{"hidden_act": "tanh_gelu", "qk_norm": false, "parallel_block": false, "init": "uniform", "init_std_down": 0.0, "doc_mask": false, "train_tokens": 124100000, "dataset": "wikipedia_en"}
Each number is 128 + 32 x the weight over its row's rms, rounded and kept within 0 to 255. Layers, rows and columns count from 0. The size above them is the row's rms in percent of the matrix's.

# layer 2 attention output (transposed), 128x128, rms 0.0763, rows 102-112, columns 64-127
size [119 114 121 112 112 108 117 108 120 119 116]
[[162 137 152 178 113 134 163 138 139  98 128 148 139 194 103 111 158 104  58 152 167  58 116  55 181 106 134 139 138 149 106 120 118 178 137 154 140 161  90 101  65 119 140 123  75 149 190  42 140 107 132 102 124  58 124 136 118 205  58 133 117 101 107 141]
 [ 89 104  82 157 105 117 114 108 104 100 121 192 151 179 164 118 114  79  59 118 178 153 127 104 129 130 114  94 137  95  93  52 153 108 109 151 152 144 132 141 142 132 157 101 119 143 186 168  93 119 132 112 144  85  69 179 121 122  76 154 178 145 161 120]
 [109 126 136 116 145 118 150 122 123 119 131 124 166 105 103 129 207 125 143 141 174 176 149  86  61 136  55 114 192 177 159 162  98 143 123 145  78 145 109 150  79 122 142 135 113 168 113 159 133  94 156 109  96 115 106 123 125 111  23 158 156 138 154 128]
 [115 126 114 137 133  99 131 116 153 139 137 125 137 173 147  65 150 119  93 100 113 155  95  61 129 147 132 142  82 116 115  72 183 133 152 140 154  84 156 122 211 171 130 149 119 118 121 187  53 138  99 115 109 124 129 147 129 144 220 169 112  90 123 126]
 [154 136 160 123 119  63 155 109 142 124 131  44 100 167 113 125 164 172 155 148 125  83 119  43 142 158 113  77 151 182 162 129  84 153 149 146 164 127 120 146  71 145 125 171 114 114  55  52 131 143 110 115 130 140  51 119 107 137 125 171 115 126 103 147]
 [124 205 141 122 106 139 119 116 132 131  84 197 136 128 131  69 107 140  91 127 187  80 149  67  70  94 121 219 126 126 139 125 138 125 122 126  98 158  93 147  89  91 167 104 105 132 175 118 175 132 138 126 136  85 181 115 116 126  84  99 134 121 107 104]
 [153 135 148 194 138 129 161 142 156  75 131 138 116 173 106 107 173 117  53 138 159  80  99  78 175 105 112 128  98 129 117 133 123 181 134 194 133 140  97 121  71 159 150 136  96 152 169  45 114 123 124 110 145  99 134 134 124 207  51 150  74 108 141 120]
 [131 156 107 155  91 123 115 138 162 129 125 213 139 140 127  56 152 110  68 141 181 140 115  51  84 134  89 191 113 100 133 153 158 102 127 136  87 155  89 154 119 163 125 115 112 160 185 151 106 135 134 126  99 111 223 135  83  74 102 141 109 126 122  80]
 [117 136  96 180 103  97 135 128 120  90 114 176 149 179 142  70 175  93  18 118 180 142 109  53 147 114 114 128 109 121  93  80 145 144 127 171 146 137  98 129 138 124 166 119  83 167 199 134  90 127 114  92 121  46 105 174 122 157  93 169 166 108 118 118]
 [151 125 160 100  76 101 128 132 175 140 117  59  86  94 104 140 137 153 207 139 118  80 122 183 114 112 160  59 142 114 129 144  76 139 137 123 136 134 128 148 109 128 175 143 153 159 145  92 148 108 115 121 160 189 149  92  90 133  92 133 133 182 125 149]
 [128 189 144 150  79 149 129 130 142 137  81 161  94 182 116  87  90 144 107 130 151  49 128 104 123  91 177 190 111 118 122  72 143 145 139 120 168 138 102 133  97 143 157 122 123 136 195  66 122 131 141 132 154  71 146 127  80 128  72 107 126 114 107 124]]
# layer 2 attention value, 128x128, rms 0.0836, rows 103-112, columns 64-127
size [117 123 104 115  97 118 106 118 118 119]
[[143 165 132 114 178 113 138 160 145  76 134 110 146 142 124 186 158 120 154 160  91 150 123 142 120 111 122 153 115 106 172 146 104 124 138 175 118  91 135  90 119 120 154 127 105 108  62 128 172  79 186 119 166 151 214 112  59 114 210 123 162 128 147 127]
 [ 94 186  67 140 128 161 141 153 125 135 177 124 146  84  72 143 122 102 109 124  83  81 117  83 161 121 191 102  83 112 102 142 126 161 166 134 142  76 132 159 155 143 138 126 166 101 120 136  87 138 125  93 115 106 151 112 164 122 112 133  92 125 189 156]
 [101  97 160 129 119 132  60 143 143 149 104 140 159 156 169 170 140 116  94 157 146 155  83 209 129 134  98 140 148 156 170 169  89 112 142 170 140 134 118 103 113 108 104 124 110 187 163 144 168 136 142 155 161 121 102 148  58 171 151  95 152 151 121 117]
 [ 93 155 133 159 144 164 100 133 173 150 103 128 113 115 125 129  80  65 130 152 172 117 124 135  78 107 179 125 106  85 111 143 171 144 169 151 138  71  95 131 165 136 127 120 107 108 168 201  94 113 212  90 101 105 112 130 152 118 123 141  97 130  92  74]
 [109 124  86 140 153  80 121 137 177  87 199  54 168 146 156 139 160  77 149 143 111 138 126 151 147  89 168  85 107 125  88 137 153 149 108 102  30 133 114 165 124 189 182 128 146 106 104 176  82 173  83 111 116 168  90 136 113  92 170 133 168 118 153 206]
 [152 122 116  87 134 122 114 150 156 109 159 125 156 127 113  93 105 105 121 149 165 140  82 186  98 144  58 129 167 117 123 129 170 119 182 129  65  94 199  69 171  71 127 119  98 113 110 158 157 213 160 133 153 149 142 108 134 133 194 100 134 141 161 127]
 [139 194 102 119 137  91 114  93 128  92 172 114 192 125 110 171 165  93 143  91 134 166 134 201 164  92 143 101 123 159 108 131 151 132 142 151  68 163 132 167 162 126 151 114 166 159  65 120 149 154 122 125 180 127  86 115 167 191 122  58 149  94 167 197]
 [161 133 131  84 150 130  90 175 164  94 119 111 185 154 145 169 131  85 135 161 114 152  68 168 144 149  92 161  83 134 147 173 143 100 152 182  52  77 141  85 150 119 157 117 132 141  66 183 168 135 159 143 155 175 124 129  58 122 158 111 153 101 157 179]
 [129 129 139 126 124 134 163 170 196 102 146 166  97  91 136 123 141  81 144 195 147 116 172 101 140 136 107 134 167  78  98 167 210 136 169  87 125 101 131 117 116 162 144 138 118 122  84 112 109 138 158  56  78 123 138 124 163 169 198 137 150 107  95 100]
 [ 88 104 137  98 158  83 131 184 210  75 160  72 151 120 188 135 131  82 137 179 187 156 125 171  74 159 114 118 110  65 109 125 134 143 114 134  42  97 113 131 136 104 180 139 109 105  67 149 129 163 167  88 145 156 154 138 121 135 199 145 174 119 131 133]]